Weights of a small GPT-style language model, trained from scratch on English Wikipedia: tied embeddings, 114M tokens.
Each number is 50 + 12 x the weight over its row's rms, rounded and kept within 0 to 99. Layers, rows and columns count from 0. The size before them is the row's rms in percent of the matrix's.

# q: layer 9 attention query, 128x128, rms 0.145, rows 0-63, columns 0-31
# k: layer 9 attention key, 128x128, rms 0.152, rows 0-63, columns 0-31
# v: layer 9 attention value, 128x128, rms 0.133, rows 0-35, columns 0-31
# o: layer 9 attention output (transposed), 128x128, rms 0.117, rows 0-35, columns 0-31
q0 093:54 46 54 35 62 53 52 27 59 24 64 28 65 56 64 46 48 24 42 56 48 37 40 46 74 72 78 58 65 68 65 39
k0 099:44 34 55 35 57 51 41 39 84 29 58 35 51 57 59 61 37 18 51 64 51 30 36 40 83 60 73 56 61 63 59 55
q1 099:31 45 42 52 52 66 42 32 60 56 63 50 28 47 44 83 61 44 42 51 43 64 48 52 37 43 38 35 46 48 53 71
k1 088:67 50 47 40 57 22 23 25 53 49 62 61 50 39 55 53 68 37 45 55 50 52 49 68 54 42 42 48 48 65 75 49
q2 086:68 56 44 62 32 41 54 64 53 40 49 69 31 47 74 39 38 50 51 53 61 55 37 54 47 41 52 66 63 43 50 48
k2 093:40 52 45 63 53 55 49 79 68 60 24 48 38 53 59 21 19 57 57 25 49 60 45 43 39 54 59 54 50 45 50 32
q3 085:72 49 58 70 50 56 80 30 50 54 49 58 23 43 59 52 55 52 58 36 42 62 39 40 59 47 44 46 40 40 30 41
k3 075:75 50 44 47 54 22 53 52 70 32 40 59 49 50 39 71 49 47 39 56 59 52 31 44 51 50 65 77 45 37 57 59
q4 082:60 51 29 54 51 42 30 59 63 35 21 52 58 58 46 63 52 60 50 69 66 70 57 30 41 43 35 49 65 45 30 36
k4 088:51 68 49 38 40 38 40 50 47 71 39 41 55 56 34 55 55 67 58 65 58 71 73 38 46 45 47 49 41 49 46 80
q5 098:45 55 53 42 33 59 60 62 55 29 43 54 45 49 41 66 41 50 61 60 51 40 48 56 48 61 77 54 55 46 61 42
k5 096:41 38 51 43 21 64 58 47 60 48 54 45 45 48 46 59 50 39 57 50 38 50 40 56 53 75 53 51 41 59 64 55
q6 100:20 52 47 63 54 63 55 44 51 41 33 24 40 70 47 58 48 46 57 52 48 35 50 54 42 62 34 65 27 44 63 56
k6 098:22 39 48 48 47 40 53 40 52 33 46 27 54 43 52 47 38 39 40 74 42 25 66 54 56 67 50 67 45 41 61 28
q7 087:39 35 40 60 42 58 78 54 42 67 49 71 37 50 39 62 44 45 52 63 26 44 17 56 62 50 55 53 58 40 53 45
k7 095:33 37 51 52 44 43 46 51 50 47 62 59 58 46 46 43 39 56 40 72 59 67 27 40 76 62 55 55 62 66 38 64
q8 102:58 34 68 43 52 39 47 54 46 51 55 52 54 55 65 46 38 53 46 64 40 65 54 42 45 58 45 40 78 50 61 56
k8 097:60 33 50 67 39 38 62 49 82 44 54 70 45 50 50 66 49 58 51 65 37 55 57 43 60 43 70 53 75 32 51 54
q9 087:51 62 59 45 33 43 44 49 65 34 46 65 64 40 44 49 67 69 42 41 43 43 42 46 59 46 48 60 70 82 44 53
k9 087:56 37 58 26 51 44 60 46 59 29 56 55 62 53 58 46 75 44 58 51 39 30 50 33 38 70 69 46 54 64 30 27
q10 099:44 72 43 37 59 68 49 65 37 37 37 41 55 52 41 44 32 30 26 53 42 39 58 54 44 55 37 36 43 47 51 48
k10 094:40 46 42 59 38 66 59 73 42 44 51 43 53 69 53 61 46 67 46 27 46 44 47 58 34 53 61 66 28 62 56 46
q11 094:55 62 59 43 65 40 35 36 63 62 41 61 36 20 41 46 79 63 53 47 80 45 55 58 45 51 35 39 36 44 41 56
k11 088:65 73 49 27 49 68 48 41 72 70 48 50 56 40 27 47 62 48 34 36 64 42 52 43 46 67 29 57 43 60 29 28
q12 089:55 66 56 51 48 36 33 67 59 38 69 39 71 48 49 45 62 45 47 62 58 43 29 54 50 54 26 81 60 65 47 38
k12 085:39 59 37 39 42 47 40 50 63 46 57 54 68 64 36 46 51 54 37 61 41 50 51 51 54 51 28 97 55 43 40 34
q13 094:44 49 50 53 40 45 36 53 57 70 60 42 73 32 65 54 66 59 60 48 59 45 60 26 48 46 59 54 43 29 71 40
k13 093:56 60 54 48 48 78 60 64 65 68 50 52 66 50 62 56 46 84 70 64 22 46 57 48 33 62 37 52 26 41 53 55
q14 096:33 47 51 69 66 60 43 39 48 50 41 46 62 43 66 45 47 54 56 62 42 64 46 53 52 19 50 59 35 64 51 49
k14 093:40 38 61 62 62 63 49 33 59 44 41 69 57 43 65 66 41 56 76 68 64 61 67 41 68 50 34 60 37 44 41 49
q15 087:44 65 49 56 47 49 54 64 52 60 39 56 51 62 56 53 36 42 49 51 33 37 59 49 62 80 59 45 40 46 44 44
k15 084:15 60 62 60 63 75 43 56 39 74 46 58 40 58 57 56 34 35 66 44 42 42 41 55 53 83 60 42 35 54 64 51
q16 089:45 52 38 43 48 42 55 39 49 30 42 43 74 39 26 26 47 46 48 54 37 55 43 41 49 72 28 49 63 74 47 34
k16 086:14 68 58 40 51 51 53 40 28 35 58 48 51 51 38 45 45 33 47 65 49 61 40 60 35 55 65 35 39 55 49 46
q17 091:38 38 48 61 64 83 58 47 65 58 66 43 54 52 62 42 51 57 56 47 73 25 21 61 48 46 26 38 63 55 63 34
k17 091:28 49 44 47 60 51 60 51 40 42 58 32 53 66 50 35 36 44 61 44 58 33 26 37 52 47 47 47 75 36 41 48
q18 092:48 47 47 63 64 55 44 53 54 44 53 42 30 33 60 56 45 42 48 35 47 64 61 40 69 40 73 59 58 38 55 50
k18 092:63 28 62 54 79 52 49 43 68 39 54 38 34 24 48 55 43 62 50 35 44 40 45 50 47 60 70 74 46 41 37 66
q19 094:53 55 38 42 43 43 45 61 42 57 68 69 44 53 42 68 45 25 34 60 49 56 28 58 51 58 66 48 29 60 61 35
k19 093:73 64 49 66 43 60 31 47 47 70 51 35 64 46 35 55 55 28 38 61 60 42 37 70 47 56 53 54 61 69 64 52
q20 089:75 58 60 41 37 54 63 60 36 41 54 50 34 29 27 31 45 60 59 52 58 55 40 28 54 64 48 54 52 51 52 60
k20 087:63 38 68 48 53 47 66 70 48 47 41 62 53 33 47 40 49 54 51 40 54 63 49 29 46 47 51 44 71 36 62 31
q21 095:60 73 53 57 56 72 57 53 45 53 69 56 52 48 47 53 24 54 44 48 59 37 51 51 59 33 47 50 67 56 43 72
k21 090:54 57 46 35 67 45 47 58 59 65 37 48 47 46 54 49 34 60 26 65 53 62 51 62 57 44 43 48 66 69 38 35
q22 097:43 71 48 36 63 36 48 62 26 25 27 46 61 53 62 29 71 49 57 55 73 32 40 39 40 44 36 52 37 51 41 45
k22 094:61 83 57 45 65 55 59 57 45 40 42 41 74 52 36 40 59 53 34 49 75 45 40 26 34 48 28 74 71 60 48 48
q23 083:62 55 34 26 62 35 47 49 28 50 35 50 48 54 32 31 73 82 33 40 37 48 71 54 37 51 40 22 33 48 29 60
k23 084:71 77 52 39 46 70 48 43 53 42 46 61 62 46 36 39 72 58 32 57 71 78 65 70 35 50 50 31 37 44 39 56
q24 081:57 59 66 54 57 46 35 37 53 62 44 46 36 42 72 46 37 57 50 63 52 19 46 38 43 57 53 42 75 41 56 33
k24 087:41 47 54 60 61 47 35 42 64 69 42 42 74 27 73 50 37 63 52 58 52 44 50 50 43 48 43 73 84 33 49 35
q25 087:59 55 45 47 58 51 48 50 57 44 41 64 37 27 42 42 69 51 47 65 60 51 42 49 59 40 48 47 50 34 29 48
k25 088:57 85 63 56 41 64 60 58 65 25 50 69 54 48 38 48 73 37 58 73 56 50 29 53 80 49 47 47 30 58 45 61
q26 091:40 53 34 33 41 44 34 70 70 42 59 52 69 49 48 43 45 35 53 47 47 53 43 60 31 37 40 45 42 33 30 53
k26 095:55 48 28 42 66 58 54 77 62 53 42 52 55 60 53 53 30 49 75 31 39 68 72 62 29 50 32 47 46 53 49 45
q27 097:57 38 51 53 63 61 74 44 49 36 55 50 62 48 68 44 46 63 44 68 44 37 45 43 52 35 44 56 51 53 30 47
k27 088:47 47 62 66 61 39 68 55 30 38 42 54 52 50 52 57 48 58 47 70 53 44 55 46 55 49 37 68 43 41 44 55
q28 088:39 61 33 40 73 49 66 61 52 52 52 43 44 53 37 62 55 74 37 54 66 40 73 71 47 51 27 53 61 73 79 71
k28 082:40 73 53 49 53 45 54 50 71 50 65 36 22 57 36 48 38 51 42 41 44 54 60 49 46 60 25 43 68 55 83 49
q29 094:63 42 71 68 65 56 50 38 45 47 42 43 57 40 41 52 74 56 56 67 53 58 57 38 66 44 60 17 45 43 59 42
k29 092:51 42 68 46 52 55 42 53 45 47 66 36 53 51 21 36 62 58 49 58 53 39 69 59 62 46 67 43 50 56 41 31
q30 089:27 50 62 50 95 67 42 46 49 48 47 70 59 54 52 39 43 47 50 54 65 56 38 44 58 34 48 55 55 51 42 37
k30 085:33 36 43 61 71 56 44 39 56 46 10 55 45 58 40 43 39 53 44 50 71 64 39 40 36 49 30 47 52 31 47 46
q31 100:29 50 82 61 54 31 50 54 51 43 48 26 57 49 65 50 68 53 29 54 50 41 50 41 28 46 46 51 57 65 60 30
k31 093:50 57 41 52 40 30 72 60 62 45 32 33 28 50 61 45 56 49 60 43 68 41 35 48 26 55 65 40 49 48 80 66
v0 092:56 50 53 44 44 47 47 56 61 62 50 52 44 51 42 62 43 49 43 49 57 45 46 43 52 46 49 63 76 62 48 17
o0 092:44 41 42 43 43 53 37 65 52 46 43 68 42 58 51 47 55 52 48 32 30 43 91 42 48 49 46 40 32 36 43 63
v1 090:49 57 61 40 52 45 44 56 50 46 69 36 28 67 58 52 56 62 42 59 51 54 44 30 46 38 51 60 24 37 50 70
o1 090:55 53 62 47 50 55 44 53 25 52 40 49 49 50 58 43 43 62 38 44 66 51 70 61 51 34 22 44 42 62 41 31
v2 099:51 61 46 51 28 61 62 34 66 35 43 33 52 31 55 61 61 50 54 53 37 45 63 43 37 56 20 60 76 61 51 45
o2 097:57 51 25 53 49 32 58 40 55 49 61 60 49 71 26 55 45 41 46 31 46 64 64 47 52 41 74 59 30 39 45 63
v3 093:49 46 47 47 49 50 34 28 57 41 35 56 45 58 42 49 62 35 44 44 37 42 51 63 54 63 46 42 32 42 35 46
o3 093:50 55 58 68 64 46 62 46 48 66 60 50 43 48 49 59 47 53 68 54 38 26 33 52 71 49 66 65 60 50 36 29
v4 092:61 73 51 56 46 79 42 61 34 48 39 59 44 43 47 69 48 14 46 61 59 54 68 51 62 69 60 44 46 54 64 59
o4 094:44 43 70 54 53 25 50 44 49 77 30 45 53 58 64 57 58 62 42 51 41 34 71 53 38 14 48 61 66 40 61 29
v5 100:47 67 35 58 53 41 39 32 67 50 61 56 54 51 60 45 62 23 56 32 60 59 49 43 24 53 57 52 43 42 60 45
o5 100:40 63 71 52 56 69 45 59 29 46 40 53 48 66 37 56 50 54 57 51 46 52 71 47 70 75 47 73 47 68 42 52
v6 102:33 63 52 50 51 62 61 55 35 61 58 63 42 33 62 48 66 41 58 31 44 59 49 28 29 69 47 55 70 46 45 51
o6 108:66 52 49 65 17 46 56 72 48 39 31 48 52 63 27 38 59 59 54 58 36 49 40 62 53 61 54 47 38 59 37 52
v7 099:39 64 62 57 57 49 49 44 53 38 52 63 32 62 54 80 46 40 69 30 46 67 40 40 55 47 52 38 42 17 60 49
o7 100:44 26 46 65 38 49 46 67 48 41 70 60 45 42 48 41 45 50 60 50 47 61 74 44 46 45 54 63 41 70 58 31
v8 103:53 44 58 55 34 49 38 59 59 70 52 43 72 48 36 38 48 35 43 46 73 68 35 40 68 47 41 44 49 47 42 49
o8 094:39 47 21 67 57 37 49 41 50 51 57 53 43 40 48 61 57 55 58 62 36 57 63 56 55 49 57 42 48 57 50 56
v9 085:42 30 44 60 69 52 57 34 44 64 46 46 38 58 54 56 46 50 42 38 57 61 67 32 35 53 56 61 63 47 47 47
o9 095:49 54 35 66 33 78 42 56 54 42 56 50 56 65 60 51 41 33 52 30 39 41 50 52 44 36 61 34 35 53 70 33
v10 084:43 57 47 55 63 56 42 53 34 54 38 42 58 55 33 47 42 55 43 23 36 55 48 48 34 64 83 39 42 46 39 56
o10 087:33 37 60 78 42 47 73 53 73 19 47 53 66 50 64 28 46 56 64 61 67 29 50 55 66 62 34 58 60 52 25 42
v11 107:49 70 72 60 43 56 45 51 54 28 34 42 75 61 24 31 48 53 48 57 43 59 73 37 46 47 34 66 54 54 39 53
o11 107:54 56 50 43 59 54 34 45 45 54 42 44 30 52 47 49 52 56 59 61 63 29 29 62 35 54 44 53 47 46 57 43
v12 088:59 51 42 52 56 30 65 52 54 48 42 71 79 51 48 32 26 33 57 38 70 51 30 67 46 47 64 43 51 55 61 42
o12 090:45 74 59 48 65 54 48 53 64 38 45 36 38 36 62 68 59 37 73 48 27 52 36 40 49 62 35 55 45 46 43 68
v13 094:34 55 65 55 47 65 33 70 56 53 47 54 42 53 51 53 33 44 24 60 60 61 38 57 57 47 52 65 61 47 54 33
o13 098:49 44 35 43 57 49 53 48 81 60 47 52 57 50 29 72 52 56 57 54 44 30 61 57 67 63 57 42 30 18 48 61
v14 093:47 63 48 56 48 72 44 47 55 39 44 51 69 53 59 29 44 77 49 44 43 53 48 77 44 43 45 59 36 68 62 72
o14 095:55 57 79 48 32 43 48 45 49 52 39 43 40 50 52 62 41 70 68 80 58 63 34 37 59 52 55 57 53 29 45 50
v15 089:37 77 66 48 45 61 62 40 45 34 59 60 60 39 35 44 57 66 68 65 46 58 48 49 48 23 41 51 54 64 36 72
o15 088:58 47 76 51 43 25 44 54 43 54 60 53 53 62 75 52 49 43 62 47 54 68 44 38 61 66 41 64 25 48 61 66
v16 102:51 43 41 62 52 27 47 55 38 69 54 50 67 82 24 50 55 51 20 30 33 40 48 65 61 43 54 55 41 49 51 75
o16 105:52 45 48 46 51 44 64 52 69 36 66 43 50 25 70 52 39 61 71 71 62 64 44 30 44 69 64 55 65 50 50 47
v17 101:46 38 50 37 54 61 41 36 51 68 53 46 24 51 55 25 68 59 60 47 33 67 41 34 67 48 38 48 50 36 45 56
o17 100:55 59 34 54 53 42 65 47 48 48 55 44 67 51 46 57 57 41 53 57 63 54 46 56 60 51 61 64 37 66 38 34
v18 093:71 20 58 65 53 30 61 57 52 51 58 57 59 36 46 25 32 40 33 31 55 57 43 78 55 52 37 50 24 36 52 60
o18 094:46 53 37 48 72 57 29 49 47 45 46 47 41 41 62 65 44 41 54 79 43 50 57 33 65 39 67 46 46 59 53 36
v19 093:45 82 51 46 29 68 44 70 53 69 53 31 35 52 50 52 39 52 45 55 56 54 60 56 51 43 55 53 65 34 50 62
o19 095:53 70 58 52 66 52 29 53 33 31 54 76 52 59 34 63 38 58 52 46 68 27 49 43 39 44 46 43 39 55 60 31
v20 089:61 47 58 49 49 58 42 71 32 63 44 49 77 56 59 60 38 45 68 47 50 45 56 53 35 53 49 34 55 48 59 57
o20 091:47 61 51 66 64 43 54 35 50 37 45 61 36 36 41 43 63 47 59 34 47 67 45 29 58 41 39 37 67 54 55 39
v21 100:41 63 51 64 48 52 61 55 40 66 30 47 45 55 64 45 50 42 55 55 44 64 46 46 37 37 57 42 47 60 50 61
o21 114:37 47 45 58 79 46 64 43 61 14 53 33 68 52 61 51 62 51 42 55 45 54 61 47 47 49 45 55 68 41 49 39
v22 094:46 51 75 51 45 72 43 51 60 64 50 39 36 70 56 44 46 46 42 58 35 48 61 70 28 38 41 53 29 34 49 67
o22 101:74 50 38 39 62 37 47 40 16 53 42 73 58 37 42 43 32 65 42 66 58 45 48 38 52 69 56 61 53 36 54 41
v23 106:52 66 60 51 45 45 36 64 46 74 53 39 61 35 49 45 34 58 37 50 74 53 60 55 55 39 55 44 60 50 59 55
o23 110:48 41 37 65 64 42 60 49 40 31 58 62 54 47 51 42 77 45 43 67 39 49 64 43 80 43 48 47 45 43 45 63
v24 112:36 73 42 45 64 33 45 61 45 44 68 62 66 47 44 77 47 52 38 44 58 63 49 52 51 70 54 44 50 41 45 59
o24 107:53 34 56 54 33 62 73 54 61 55 47 55 26 55 38 40 41 61 39 64 60 16 55 48 51 46 49 56 41 40 64 54
v25 108:24 78 62 57 58 57 58 58 58 38 55 49 48 61 34 61 80 45 76 54 45 31 40 33 32 69 36 42 42 69 45 45
o25 104:68 44 47 51 33 38 44 32 26 04 49 40 55 59 58 51 38 46 38 54 63 50 45 71 53 46 45 60 43 40 55 54
v26 100:44 56 63 53 44 49 43 59 35 59 53 52 61 70 48 53 52 55 56 37 68 48 20 39 25 56 78 44 40 16 45 56
o26 096:44 31 61 52 61 77 69 58 70 45 38 44 46 39 45 49 38 46 46 34 41 35 57 49 61 43 38 53 54 46 59 49
v27 094:38 59 45 65 37 70 67 53 34 66 66 56 43 75 49 48 61 43 61 15 33 58 58 39 69 61 30 63 51 66 52 54
o27 096:58 34 42 34 72 25 58 31 51 40 59 48 52 47 59 46 51 64 47 68 54 46 46 56 46 62 57 49 48 16 54 64
v28 093:45 55 37 42 44 40 40 52 57 54 55 48 54 47 44 38 30 50 82 50 71 58 41 32 71 57 57 62 36 55 51 55
o28 095:32 44 51 63 80 48 58 53 39 16 51 58 38 51 61 54 47 47 57 62 53 48 49 52 53 36 62 34 70 53 51 39
v29 100:46 42 49 52 57 39 45 40 59 72 77 68 50 42 52 42 45 47 48 60 58 64 58 54 47 46 53 59 58 44 29 39
o29 099:43 54 64 59 54 49 49 50 62 44 41 53 42 54 47 47 52 62 43 49 49 36 22 59 80 41 62 51 50 65 62 61
v30 103:75 58 33 37 48 66 54 72 45 32 52 53 55 58 40 59 42 55 47 70 64 51 63 40 35 35 70 47 61 37 66 35
o30 101:39 62 39 38 52 23 52 37 67 49 42 45 56 50 60 63 69 53 52 24 31 51 75 47 42 27 39 47 40 66 42 70
v31 091:63 41 45 63 11 75 54 65 52 54 67 42 60 61 38 39 39 44 30 71 43 49 65 45 48 36 51 42 49 59 44 31
o31 101:47 55 51 53 78 24 65 40 61 56 62 52 37 37 64 44 36 61 44 46 34 41 50 47 61 31 40 69 43 42 40 71
q32 118:52 35 53 46 43 38 61 38 77 51 49 69 36 66 27 44 69 52 46 46 69 45 42 60 26 26 34 70 53 39 38 56
k32 126:47 39 32 52 41 46 82 59 71 52 50 66 52 54 39 57 72 51 55 44 80 38 56 65 53 41 64 74 55 29 62 55
q33 119:40 50 54 33 58 57 47 71 55 48 32 47 53 60 38 47 41 32 34 48 48 58 73 52 48 67 44 34 40 60 33 52
k33 125:41 55 48 47 49 67 43 56 57 50 48 58 74 51 38 48 46 41 56 46 46 38 81 53 48 62 50 44 49 49 32 36
q34 108:39 73 74 52 53 49 48 76 59 45 63 51 41 42 32 71 36 66 35 60 55 51 63 44 41 43 58 39 34 45 36 59
k34 121:32 59 56 47 59 31 75 52 49 47 43 50 46 26 49 62 37 59 62 54 38 49 73 56 52 48 34 36 32 53 72 62
q35 120:37 44 53 70 46 45 48 69 37 68 55 36 67 71 75 79 40 52 44 60 49 54 37 70 45 33 35 61 49 43 49 50
k35 123:53 50 46 61 51 47 35 56 41 71 62 26 73 78 55 52 39 37 51 62 50 52 55 63 45 47 45 70 49 43 42 54
q36 114:40 49 53 16 29 59 62 65 76 49 61 43 45 18 51 57 35 45 52 37 49 44 59 45 36 58 43 43 48 46 51 34
k36 122:42 55 38 32 24 45 61 61 65 53 51 37 35 32 45 43 35 54 25 48 30 55 47 48 35 37 34 53 48 57 51 42
q37 120:31 87 56 43 45 46 32 55 58 28 29 39 44 64 57 57 49 57 51 43 54 65 56 66 43 68 49 47 62 42 60 49
k37 129:37 60 50 71 37 49 38 53 52 34 44 59 55 45 71 37 40 53 49 38 64 56 62 51 41 62 60 52 61 44 71 59
q38 124:34 54 51 72 64 47 22 47 64 55 46 35 54 43 44 53 34 66 25 55 40 35 47 50 43 71 42 37 48 50 52 59
k38 126:66 37 40 75 52 53 20 46 63 53 56 30 58 46 46 68 27 63 41 57 39 19 75 39 61 57 55 43 68 57 58 46
q39 113:43 42 42 55 68 69 50 64 52 64 51 44 26 70 60 42 54 38 39 53 59 44 52 58 58 49 46 53 45 54 36 58
k39 118:47 53 54 69 50 58 37 65 51 69 56 63 36 58 48 28 48 46 57 60 66 54 53 58 66 42 49 60 52 62 34 73
q40 122:52 28 47 50 60 59 57 58 32 72 35 59 47 59 27 66 70 53 43 55 42 34 57 32 67 44 62 55 55 51 64 50
k40 124:50 27 67 60 66 49 53 43 34 46 25 58 34 40 29 51 55 50 53 55 51 43 56 56 64 52 59 46 49 50 47 52
q41 109:54 41 44 59 40 52 49 70 46 46 35 70 45 48 40 56 30 56 65 37 21 65 47 46 50 37 60 44 60 45 42 52
k41 116:49 46 45 66 44 51 50 58 43 46 54 63 40 54 56 64 39 46 48 37 18 48 60 61 61 38 60 31 59 66 53 60
q42 124:51 51 45 43 50 28 30 51 44 57 26 59 50 45 44 37 50 48 49 47 59 69 56 55 32 55 63 56 52 37 44 37
k42 122:65 38 55 48 43 42 40 47 49 43 45 73 66 48 50 46 62 58 49 48 35 47 41 44 22 69 56 58 41 41 40 44
q43 114:43 38 42 43 63 45 27 54 40 51 54 60 43 55 63 49 47 28 40 72 54 66 32 48 33 46 60 43 56 68 84 55
k43 118:46 42 60 23 47 48 22 37 50 48 49 39 49 68 69 61 35 27 44 73 58 45 50 51 55 33 71 32 44 76 60 58
q44 115:54 42 63 64 56 45 64 57 38 55 74 51 25 53 26 53 51 65 63 78 46 55 49 21 59 79 46 58 28 36 55 25
k44 118:65 35 60 64 48 44 54 38 47 43 59 62 37 40 45 39 50 53 66 79 47 34 34 24 63 74 53 47 42 28 67 40
q45 117:68 46 39 74 42 86 43 43 26 49 53 55 49 55 33 48 55 42 37 32 41 62 58 51 67 58 42 54 36 45 40 39
k45 123:62 68 44 61 38 61 21 32 57 26 53 71 41 50 19 32 65 47 45 36 46 52 39 69 79 47 37 40 58 44 46 35
q46 116:17 40 38 47 51 49 50 72 29 59 59 40 37 22 36 42 59 36 58 52 45 67 41 70 57 69 43 36 55 35 42 41
k46 123:23 43 63 57 41 68 65 68 34 59 68 49 44 46 43 48 52 30 63 32 32 67 43 61 35 59 53 50 77 33 42 58
q47 121:70 44 43 31 31 43 23 55 74 53 55 42 40 47 58 52 37 49 63 15 51 35 36 47 48 54 45 61 37 58 61 45
k47 124:47 38 45 36 41 53 25 66 60 67 59 57 48 39 77 54 69 35 57 26 53 47 39 48 63 41 38 49 49 41 67 60
q48 116:35 62 44 60 52 51 62 36 55 38 54 60 53 62 53 59 54 27 70 48 44 45 58 36 45 61 64 65 23 54 51 52
k48 126:44 40 45 47 55 67 56 39 50 46 28 64 45 40 67 51 42 32 56 54 38 42 51 57 69 62 37 50 37 57 18 70
q49 121:49 60 55 39 61 55 41 40 48 60 68 78 44 70 37 46 40 43 47 50 64 40 48 55 39 38 45 42 61 64 34 43
k49 125:65 48 30 45 54 44 37 53 32 55 55 64 48 52 50 46 53 51 63 40 58 56 48 58 34 32 59 42 62 83 29 42
q50 116:38 42 41 46 27 48 45 34 47 29 43 55 46 59 71 40 62 69 47 70 74 71 57 33 41 35 73 61 47 38 49 72
k50 123:44 37 57 81 38 47 40 63 47 38 28 62 49 44 62 40 63 38 33 63 58 54 51 52 36 40 51 53 49 40 54 66
q51 110:54 70 39 78 51 54 37 42 72 55 68 55 48 43 62 49 47 50 61 69 50 47 32 50 44 38 54 53 47 42 58 38
k51 117:70 84 55 54 46 52 44 43 51 61 58 42 46 43 54 56 72 45 61 55 33 35 45 46 62 36 42 62 36 40 53 47
q52 118:57 67 68 54 68 60 40 48 66 51 60 43 26 71 43 37 49 37 45 32 66 56 67 44 49 44 46 52 44 50 58 40
k52 122:39 55 57 56 65 55 61 41 57 57 64 42 38 55 42 44 38 50 45 54 57 55 46 45 25 38 59 51 40 48 41 40
q53 117:49 52 43 47 51 47 28 72 38 33 52 47 58 31 51 49 41 41 29 39 52 51 52 34 47 67 56 54 34 34 51 46
k53 128:48 70 54 43 33 59 24 79 60 32 39 45 62 28 41 45 35 36 34 44 43 63 63 45 61 41 61 60 34 41 55 60
q54 113:58 53 46 49 60 48 68 56 43 31 60 61 32 42 57 59 37 39 51 43 58 56 59 61 70 17 51 46 42 48 36 61
k54 118:73 61 63 57 59 60 59 55 37 41 42 29 40 36 36 63 84 40 39 55 52 51 53 43 46 24 37 43 52 61 50 35
q55 113:57 41 55 67 27 42 41 56 35 51 52 39 50 42 41 67 48 46 49 43 46 34 41 46 57 29 60 54 38 64 45 61
k55 124:50 51 50 51 52 48 54 53 48 71 39 43 49 46 54 49 43 41 40 46 55 46 57 23 36 41 61 61 28 57 69 58
q56 121:41 53 35 53 75 54 47 56 48 50 52 63 53 52 48 58 47 48 57 54 60 46 59 45 79 54 55 55 51 39 70 61
k56 111:33 57 36 43 49 57 39 51 43 43 47 67 17 56 49 44 57 40 74 31 62 42 70 50 61 61 51 45 40 49 46 27
q57 113:44 57 65 65 40 41 43 46 55 69 31 35 25 37 55 36 71 38 49 44 57 35 47 49 44 80 62 61 37 51 48 56
k57 117:58 53 73 55 63 39 46 44 47 63 39 39 42 38 54 41 59 31 46 56 53 27 51 44 47 52 37 63 65 34 39 58
q58 114:44 53 37 42 42 42 40 56 60 62 57 55 35 43 35 54 60 36 37 61 62 49 55 44 60 85 44 52 69 27 52 54
k58 120:56 48 59 46 45 34 56 52 57 61 45 58 34 57 23 71 48 25 28 58 46 60 49 62 50 58 42 49 63 51 62 76
q59 120:55 37 27 28 64 78 41 49 44 63 49 73 49 51 42 50 34 48 54 52 49 33 51 55 48 67 60 73 35 45 49 63
k59 118:57 50 50 34 30 64 35 50 48 49 45 56 48 49 44 45 67 38 40 55 54 12 54 32 62 71 60 62 43 39 56 46
q60 123:62 59 61 59 50 38 55 44 47 44 55 41 44 21 44 55 55 43 60 60 44 59 30 27 41 29 61 39 55 45 47 36
k60 126:46 63 50 33 63 41 48 40 27 49 45 46 49 17 49 54 47 31 62 50 55 55 44 50 34 56 45 37 51 45 68 54
q61 110:45 38 23 34 67 47 54 65 51 51 53 24 67 55 50 50 44 64 45 49 52 49 53 28 54 45 36 51 62 41 35 36
k61 121:31 39 48 26 50 57 59 44 49 26 51 49 54 65 51 46 55 57 50 66 37 65 56 45 47 38 43 50 54 26 22 47
q62 119:43 50 25 53 51 49 47 37 59 36 42 43 47 61 55 43 39 28 18 39 42 55 52 53 53 48 44 55 59 62 48 50
k62 120:33 24 58 44 50 53 24 21 68 43 56 18 53 54 41 52 41 56 43 38 48 77 71 61 69 42 37 50 48 50 51 67
q63 118:50 67 31 53 38 60 57 74 61 55 62 46 64 57 48 17 56 41 49 61 57 42 53 63 30 48 54 42 54 50 71 28
k63 119:31 47 41 48 57 47 50 42 55 37 48 56 62 53 44 50 63 62 54 51 73 38 53 74 39 42 56 45 67 40 61 63
v32 103:55 58 42 39 47 61 61 34 54 40 87 74 62 37 60 58 26 41 33 56 41 53 33 44 60 56 73 43 32 21 57 54
o32 101:28 40 55 42 58 48 47 64 66 77 36 66 41 66 68 63 50 46 76 39 57 69 47 44 29 45 54 53 56 62 55 64
v33 109:50 38 30 53 60 23 58 38 58 55 30 34 58 41 50 64 40 39 63 65 53 58 49 64 33 53 47 31 67 36 66 41
o33 097:49 41 44 71 37 72 45 46 33 44 33 50 43 36 52 34 38 48 50 51 67 63 67 63 46 55 43 40 35 55 44 51
v34 105:45 51 55 58 50 47 24 50 58 58 36 47 60 46 65 59 43 51 53 28 45 54 48 50 52 56 52 50 36 49 63 45
o34 097:51 26 46 49 28 66 62 66 33 48 42 68 22 67 42 51 38 37 64 81 48 45 43 48 50 51 73 39 40 58 69 50
v35 101:42 66 41 39 43 22 38 42 37 52 42 49 49 43 46 61 27 36 63 42 44 48 51 65 41 52 48 48 43 48 44 57
o35 095:41 57 46 45 37 23 58 56 51 28 46 56 79 64 42 59 34 50 50 62 51 39 56 63 67 47 40 45 62 55 57 64